python train.py --n_layer=12 --d_model=192 --n_head=3 --n_kv_head=1 --head_dim=64 --d_mlp=768 --vocab_size=2219 --activation="silu" --norm="layernorm" --norm_place="pre" --norm_eps=1e-06 --positions="rope" --rope_base=87300.0 --rope_fraction=0.5 --qk_norm=false --attn_scale=0.125 --bias="none" --tie_embeddings=false --parallel_block=true --init="uniform" --init_std_qkv=0.0473 --init_std_o=0.00965 --init_std_up=0.0473 --init_std_down=0.00482 --optimizer="soap_variant" --lr=0.00294 --beta1=0.95 --beta2=0.99 --weight_decay=0.0 --lr_head=0.00398 --grad_clip=1.0 --warmup_steps=200 --schedule="wsd" --decay_fraction=0.943 --decay_shape="linear" --final_lr_fraction=0.0 --batch_tokens=[8192, 16384, 32768] --seq_len=1024 --doc_mask=false --train_tokens=106000000 --steps=6794 --dataset="wikipedia_en"
Each number is 200 + 30 x the weight over the matrix's rms, rounded and kept within 0 to 999. Layers, rows and columns count from 0.

# layer 8 attention query, 192x192, rms 0.141, rows 27-38,90-102,154-166, columns 0-63
189,145,233,219,172,167,219,217,259,215,252,210,180,172,183,205,132,191,231,187,211,234,263,229,128,196,161,188,206,205,193,194,179,202,156,222,120,191,151,198,217,238,181,251,179,170,196,156,194,216,243,206,205,189,161,182,211,255,198,169,192,187,226,113
222,187,174,196,192,182,225,147,186,170,217,180,164,263,233,169,208,220,179,189,217,194,203,200,160,166,193,218,253,209,223,261,184,245,162,240,198,212,163,216,215,205,174,168,236,224,144,159,210,189,198,201,224,187,180,149,147,210,232,195,175,235,227,176
256,219,182,163,191,162,201,214,196,199,180,256,235,211,227,231,176,219,185,241,170,232,151,190,238,179,149,189,168,187,218,221,173,191,175,149,266,228,192,218,178,203,237,189,167,168,217,248,196,222,251,201,180,216,208,205,199,208,173,174,151,199,173,235
174,196,235,171,150,237,240,208,181,211,206,201,204,161,169,214,237,174,206,183,252,170,232,194,261,186,194,180,217,242,204,189,209,185,262,167,183,150,196,161,195,177,192,165,238,162,225,152,224,218,223,210,212,162,254,244,170,186,219,184,251,187,170,171
174,258,115,256,238,170,191,151,221,178,236,206,234,153,205,168,186,181,205,158,215,175,244,219,189,189,210,162,203,244,202,206,212,186,167,198,190,182,187,257,220,174,225,175,189,241,197,167,199,168,225,215,248,196,162,169,141,182,236,207,228,219,216,216
176,181,194,174,191,200,153,169,167,202,191,241,151,242,255,209,190,196,192,239,175,199,208,191,181,184,176,196,289,266,224,220,208,225,215,227,197,243,198,246,194,234,197,245,249,256,212,208,227,211,223,205,178,153,190,183,210,231,230,185,174,182,217,254
249,234,216,225,219,270,236,259,196,225,147,221,163,215,210,304,191,226,159,219,201,232,246,224,166,148,245,281,192,254,198,185,171,208,164,200,190,173,161,150,180,213,166,245,207,223,213,184,215,237,183,261,236,248,193,181,245,198,186,161,184,191,207,240
221,160,184,208,156,163,238,248,188,198,220,217,230,204,188,245,210,163,180,194,148,208,236,200,218,211,183,193,214,232,214,237,172,229,150,205,174,196,167,180,238,213,206,192,141,211,183,227,223,169,182,203,160,169,197,198,155,105,173,254,157,177,243,205
205,151,157,172,184,202,200,201,187,282,215,263,211,227,203,214,151,197,199,279,193,255,214,179,200,230,232,204,175,172,185,151,190,194,204,183,204,209,173,180,180,186,153,229,280,241,193,200,190,231,124,166,181,190,234,138,211,187,124,174,204,201,235,242
162,238,207,214,265,226,271,224,240,217,144,230,205,177,213,254,256,194,228,160,176,164,160,229,178,271,168,251,133,142,170,237,211,167,252,232,212,216,271,237,156,173,203,234,249,231,197,191,192,177,225,212,153,266,227,176,195,201,185,217,153,151,222,159
176,186,244,192,234,188,244,192,136,177,167,212,195,156,221,163,205,188,198,191,194,214,185,260,206,207,237,189,174,202,159,299,222,196,197,227,163,217,178,207,221,191,199,163,206,255,213,231,230,180,219,216,224,232,154,185,171,173,257,258,197,147,223,188
203,231,155,247,209,203,154,183,127,181,218,202,224,243,193,184,211,223,197,148,204,181,263,211,122,211,216,248,185,233,173,249,214,245,176,219,224,183,205,141,144,135,210,180,192,184,223,188,242,151,225,213,169,179,176,243,166,257,155,220,148,208,176,193
189,213,183,211,207,204,245,183,169,219,195,204,271,202,181,213,213,155,206,170,191,169,263,201,181,179,194,191,226,205,202,236,187,195,178,190,201,223,215,206,145,250,136,177,176,158,162,150,228,229,192,164,231,190,157,313,202,240,168,207,242,216,204,210
160,124,227,193,166,183,223,225,245,212,216,211,175,185,199,215,116,160,236,182,180,241,243,237,122,182,134,200,212,241,194,198,184,211,157,228,175,206,169,185,215,231,218,260,181,155,153,165,206,218,227,213,188,194,189,210,212,256,228,167,230,202,229,131
229,179,196,166,182,184,213,204,193,184,187,132,153,255,232,181,184,196,191,189,243,217,221,179,223,152,207,222,251,196,234,242,199,240,167,246,177,225,172,202,233,201,229,179,243,212,146,175,201,170,190,179,210,192,154,129,133,225,246,181,219,227,220,175
258,184,185,151,191,165,153,231,152,210,232,197,241,220,230,229,188,240,182,225,182,235,163,180,237,159,147,151,167,174,243,204,178,177,175,163,255,237,197,238,186,200,244,186,149,143,217,215,163,181,244,193,172,210,174,186,218,208,174,193,163,198,213,258
190,170,222,160,134,224,206,221,194,189,193,192,225,166,191,225,227,153,195,168,268,173,234,183,266,172,178,157,206,230,215,202,172,172,247,205,212,181,208,166,186,165,184,190,241,166,240,167,224,203,193,191,244,171,239,255,177,203,229,211,272,195,145,136
195,237,132,217,228,169,170,140,187,209,267,217,216,131,213,195,172,214,184,185,185,187,203,193,180,134,184,208,208,208,199,203,207,242,173,200,232,171,215,243,197,165,217,177,213,209,191,160,207,143,213,220,220,171,194,179,144,157,245,244,223,165,223,210
175,168,184,199,208,209,162,174,177,141,195,230,174,215,227,210,197,183,207,247,166,185,183,243,149,187,208,202,279,234,213,198,206,191,214,245,174,284,189,230,178,251,185,244,237,244,161,216,235,226,223,228,168,173,228,208,228,229,237,176,145,188,240,237
231,219,179,210,235,249,217,227,211,218,179,209,181,208,153,284,165,236,173,208,194,205,202,236,170,176,266,240,204,204,182,173,199,236,145,197,199,179,203,144,193,202,163,229,224,239,189,224,207,223,186,249,246,252,216,155,251,214,220,212,198,185,194,188
210,185,137,184,196,134,206,207,195,182,224,217,212,175,206,240,183,156,190,157,138,183,227,192,179,165,179,178,229,242,228,238,171,212,158,218,191,210,159,197,242,236,193,186,145,211,187,226,248,155,158,240,189,183,200,170,206,89,158,254,141,156,237,207
229,131,137,161,207,210,207,201,175,295,202,218,244,243,207,222,171,202,197,274,213,218,211,189,187,197,221,154,183,180,213,165,213,193,201,161,191,193,162,168,155,211,150,209,231,215,172,188,185,265,154,147,149,164,219,143,201,204,147,196,223,235,231,240
178,210,200,183,229,236,253,211,253,198,138,195,200,165,221,234,233,155,246,149,204,145,180,232,224,243,193,187,177,181,194,206,214,194,283,205,226,204,251,242,190,173,170,253,265,227,201,193,205,188,172,180,205,235,204,183,187,179,184,228,178,160,214,118
167,179,258,197,232,192,244,219,182,202,179,216,166,159,217,144,206,198,190,208,216,228,187,281,222,236,221,187,168,216,197,272,218,208,190,233,189,221,175,185,234,193,177,192,178,261,250,225,219,202,204,199,187,242,152,203,163,191,269,263,204,170,251,203
187,256,169,221,197,228,126,222,148,210,237,215,194,229,199,150,204,224,221,166,195,194,217,183,136,201,194,232,218,247,191,250,219,192,188,215,236,198,199,158,120,168,207,181,225,204,191,192,258,187,228,185,171,177,153,233,176,223,137,206,185,201,181,171
195,217,169,209,243,207,224,172,187,204,211,193,301,229,152,209,217,196,169,195,193,149,251,201,201,157,234,207,197,224,186,262,171,215,174,183,220,197,185,216,142,233,138,179,201,176,171,154,254,225,198,225,217,143,139,270,205,227,125,199,253,200,227,198
179,137,241,187,196,192,217,214,269,218,243,197,212,199,212,216,114,140,224,203,189,243,238,219,127,167,168,197,187,237,186,189,199,214,173,211,146,213,130,212,230,226,242,248,182,228,202,143,200,213,230,231,198,209,169,207,192,262,203,207,219,175,223,137
245,188,215,206,185,183,230,171,185,211,213,133,155,282,238,195,196,210,155,194,215,197,202,174,203,187,173,225,281,197,252,249,191,220,148,253,221,199,148,227,243,185,187,196,238,230,167,151,201,193,165,198,247,193,153,134,138,208,259,203,180,237,228,184
241,207,166,213,221,169,195,207,217,202,199,205,240,201,206,226,216,217,201,238,178,237,143,197,221,206,150,161,191,200,235,195,182,161,151,175,248,286,187,235,162,172,217,188,151,168,215,245,175,226,270,207,173,199,164,217,212,208,177,162,153,211,206,213
159,173,255,149,130,232,239,195,201,176,217,179,221,212,218,217,215,153,185,168,285,187,230,186,267,186,192,171,197,239,232,170,211,190,252,173,224,155,162,151,193,160,168,177,237,180,260,116,200,215,176,216,207,160,213,260,176,201,241,210,257,197,142,108
187,276,129,227,247,137,151,143,213,193,253,215,244,143,215,165,207,205,210,215,193,193,214,223,188,177,180,173,211,232,223,221,188,208,190,198,184,171,206,238,222,164,224,182,182,238,200,184,175,146,224,225,227,198,161,171,138,189,247,209,244,195,200,194
199,161,169,181,206,188,177,194,174,175,167,226,168,248,212,170,227,191,195,247,128,187,190,255,183,209,188,187,269,244,203,186,189,188,200,243,185,243,198,279,172,223,220,256,246,215,180,190,246,177,214,211,134,161,193,216,209,219,251,170,147,195,220,286
229,235,219,223,266,261,258,224,170,182,135,233,218,225,187,288,191,195,152,208,171,212,187,203,136,154,260,261,188,230,195,171,172,228,138,176,174,145,160,156,186,215,146,234,196,214,184,170,217,234,190,251,248,276,180,150,264,203,212,156,218,180,174,230
236,162,185,215,214,179,228,230,217,178,228,234,242,182,195,241,177,199,185,210,163,211,227,230,167,195,185,140,243,222,232,211,150,196,142,204,160,198,162,191,265,220,201,200,153,224,200,217,248,159,160,209,178,194,223,196,202,70,173,262,186,202,208,193
249,103,119,170,216,248,177,186,186,261,238,223,224,217,207,249,139,191,208,293,226,229,225,164,241,214,211,170,190,156,207,148,208,183,248,149,205,201,139,197,180,196,167,226,233,238,161,189,174,275,136,156,132,160,237,112,216,184,128,194,189,255,220,200
193,202,198,161,261,251,239,232,201,187,144,229,193,177,247,246,258,180,230,173,192,161,176,247,176,274,165,205,115,137,208,252,220,167,279,212,265,214,253,229,169,166,199,268,225,244,219,168,176,214,225,200,180,202,210,199,189,178,185,255,141,153,210,132
189,182,232,206,206,186,246,204,156,195,197,188,183,167,219,164,178,224,224,217,221,218,189,275,210,212,213,185,163,184,177,292,191,226,215,213,202,255,172,210,257,160,220,181,195,271,252,215,241,171,201,211,206,202,165,191,227,188,282,273,206,153,240,176
213,280,190,252,209,232,183,211,133,225,226,172,202,232,204,186,215,231,230,129,168,217,251,241,153,209,205,238,203,248,153,252,194,191,212,214,220,145,209,103,136,172,172,163,194,180,231,191,256,150,233,204,133,179,159,242,181,203,140,227,126,201,160,206
# layer 8 attention key, 64x192, rms 0.158, rows 26-38, columns 0-63
172,254,215,204,187,165,178,166,204,200,208,268,203,168,205,220,171,233,214,186,153,162,258,193,206,219,221,207,189,245,169,253,219,229,168,215,196,225,191,177,187,221,180,190,120,147,178,195,182,219,233,209,190,206,224,264,197,176,226,210,226,212,260,231
240,132,223,239,230,205,149,262,193,244,213,218,219,203,191,192,161,218,191,189,200,199,243,137,172,165,297,252,214,245,255,205,209,222,216,278,251,160,213,251,198,207,225,266,180,191,173,251,162,295,160,158,216,225,160,210,180,186,269,198,167,146,182,155
233,125,173,134,228,153,220,209,152,151,244,201,146,241,191,178,149,225,233,214,210,154,210,142,221,204,263,198,144,178,228,179,163,267,144,227,176,230,213,246,157,226,184,172,211,164,231,190,238,191,156,229,197,187,217,133,149,220,179,170,242,182,245,251
216,142,185,137,195,152,158,262,188,242,241,205,223,225,120,223,181,180,209,190,205,164,210,245,275,219,204,169,220,186,213,181,189,205,208,144,199,258,215,227,152,153,274,172,213,121,226,216,163,231,257,198,142,166,178,195,283,203,202,200,211,207,184,231
182,211,186,182,194,190,154,197,167,203,161,273,189,256,186,202,188,202,201,152,210,233,216,213,185,171,135,212,203,228,192,205,153,219,251,238,198,225,269,184,218,169,214,197,180,200,207,134,202,223,202,298,183,174,193,242,214,237,182,200,244,228,208,124
223,269,217,232,194,215,221,158,209,254,336,217,193,133,227,183,181,208,180,244,180,147,185,198,165,182,200,173,245,206,217,146,173,202,178,218,210,177,197,221,170,149,163,218,201,171,244,234,191,182,163,200,174,226,194,152,238,180,269,249,154,205,271,182
182,227,189,209,216,196,153,249,196,162,248,197,203,261,176,230,181,180,216,182,197,245,208,185,213,174,249,158,249,182,198,230,146,201,151,243,233,220,220,199,196,277,200,236,244,193,144,194,195,155,220,218,221,158,208,179,180,245,231,147,181,232,230,194
217,211,227,206,220,243,198,140,256,199,195,194,258,228,129,218,221,231,247,128,176,174,168,146,223,224,282,153,245,252,150,165,129,209,146,184,230,208,220,163,203,192,180,165,193,194,271,242,182,212,179,228,215,273,273,214,210,239,188,147,244,168,150,229
187,213,143,185,195,202,167,229,185,164,201,170,198,208,131,260,185,215,215,164,179,162,232,162,150,226,143,177,123,198,214,178,217,134,136,209,163,186,245,207,183,238,171,181,186,180,90,183,244,178,183,164,219,219,231,242,273,113,174,214,172,161,208,212
245,203,159,229,200,238,268,235,230,205,175,218,230,181,191,267,159,248,154,166,177,173,225,182,250,214,254,139,202,201,210,171,188,165,177,222,211,199,200,152,148,189,186,170,189,237,234,222,188,261,197,238,126,197,217,228,199,201,124,205,257,131,186,161
149,238,194,189,235,237,199,168,190,193,189,188,156,243,180,197,171,217,182,241,160,176,257,214,199,222,197,185,238,199,139,214,238,241,297,226,231,184,189,211,171,229,177,180,230,158,172,154,172,220,222,236,290,181,150,170,256,239,255,186,218,195,152,188
206,167,225,207,234,183,195,242,164,233,213,216,205,234,205,225,145,216,166,232,143,158,203,219,255,157,216,214,186,192,165,216,227,197,158,259,227,207,185,233,233,171,222,204,198,209,203,150,230,179,223,207,232,267,169,196,202,188,198,255,212,232,184,222
235,261,216,202,184,170,150,179,175,241,197,254,221,214,187,222,175,203,194,167,130,188,167,210,180,221,144,216,220,196,254,187,201,189,183,216,186,251,226,200,193,169,229,171,191,270,191,199,239,223,225,165,219,196,112,203,261,226,222,179,188,247,174,150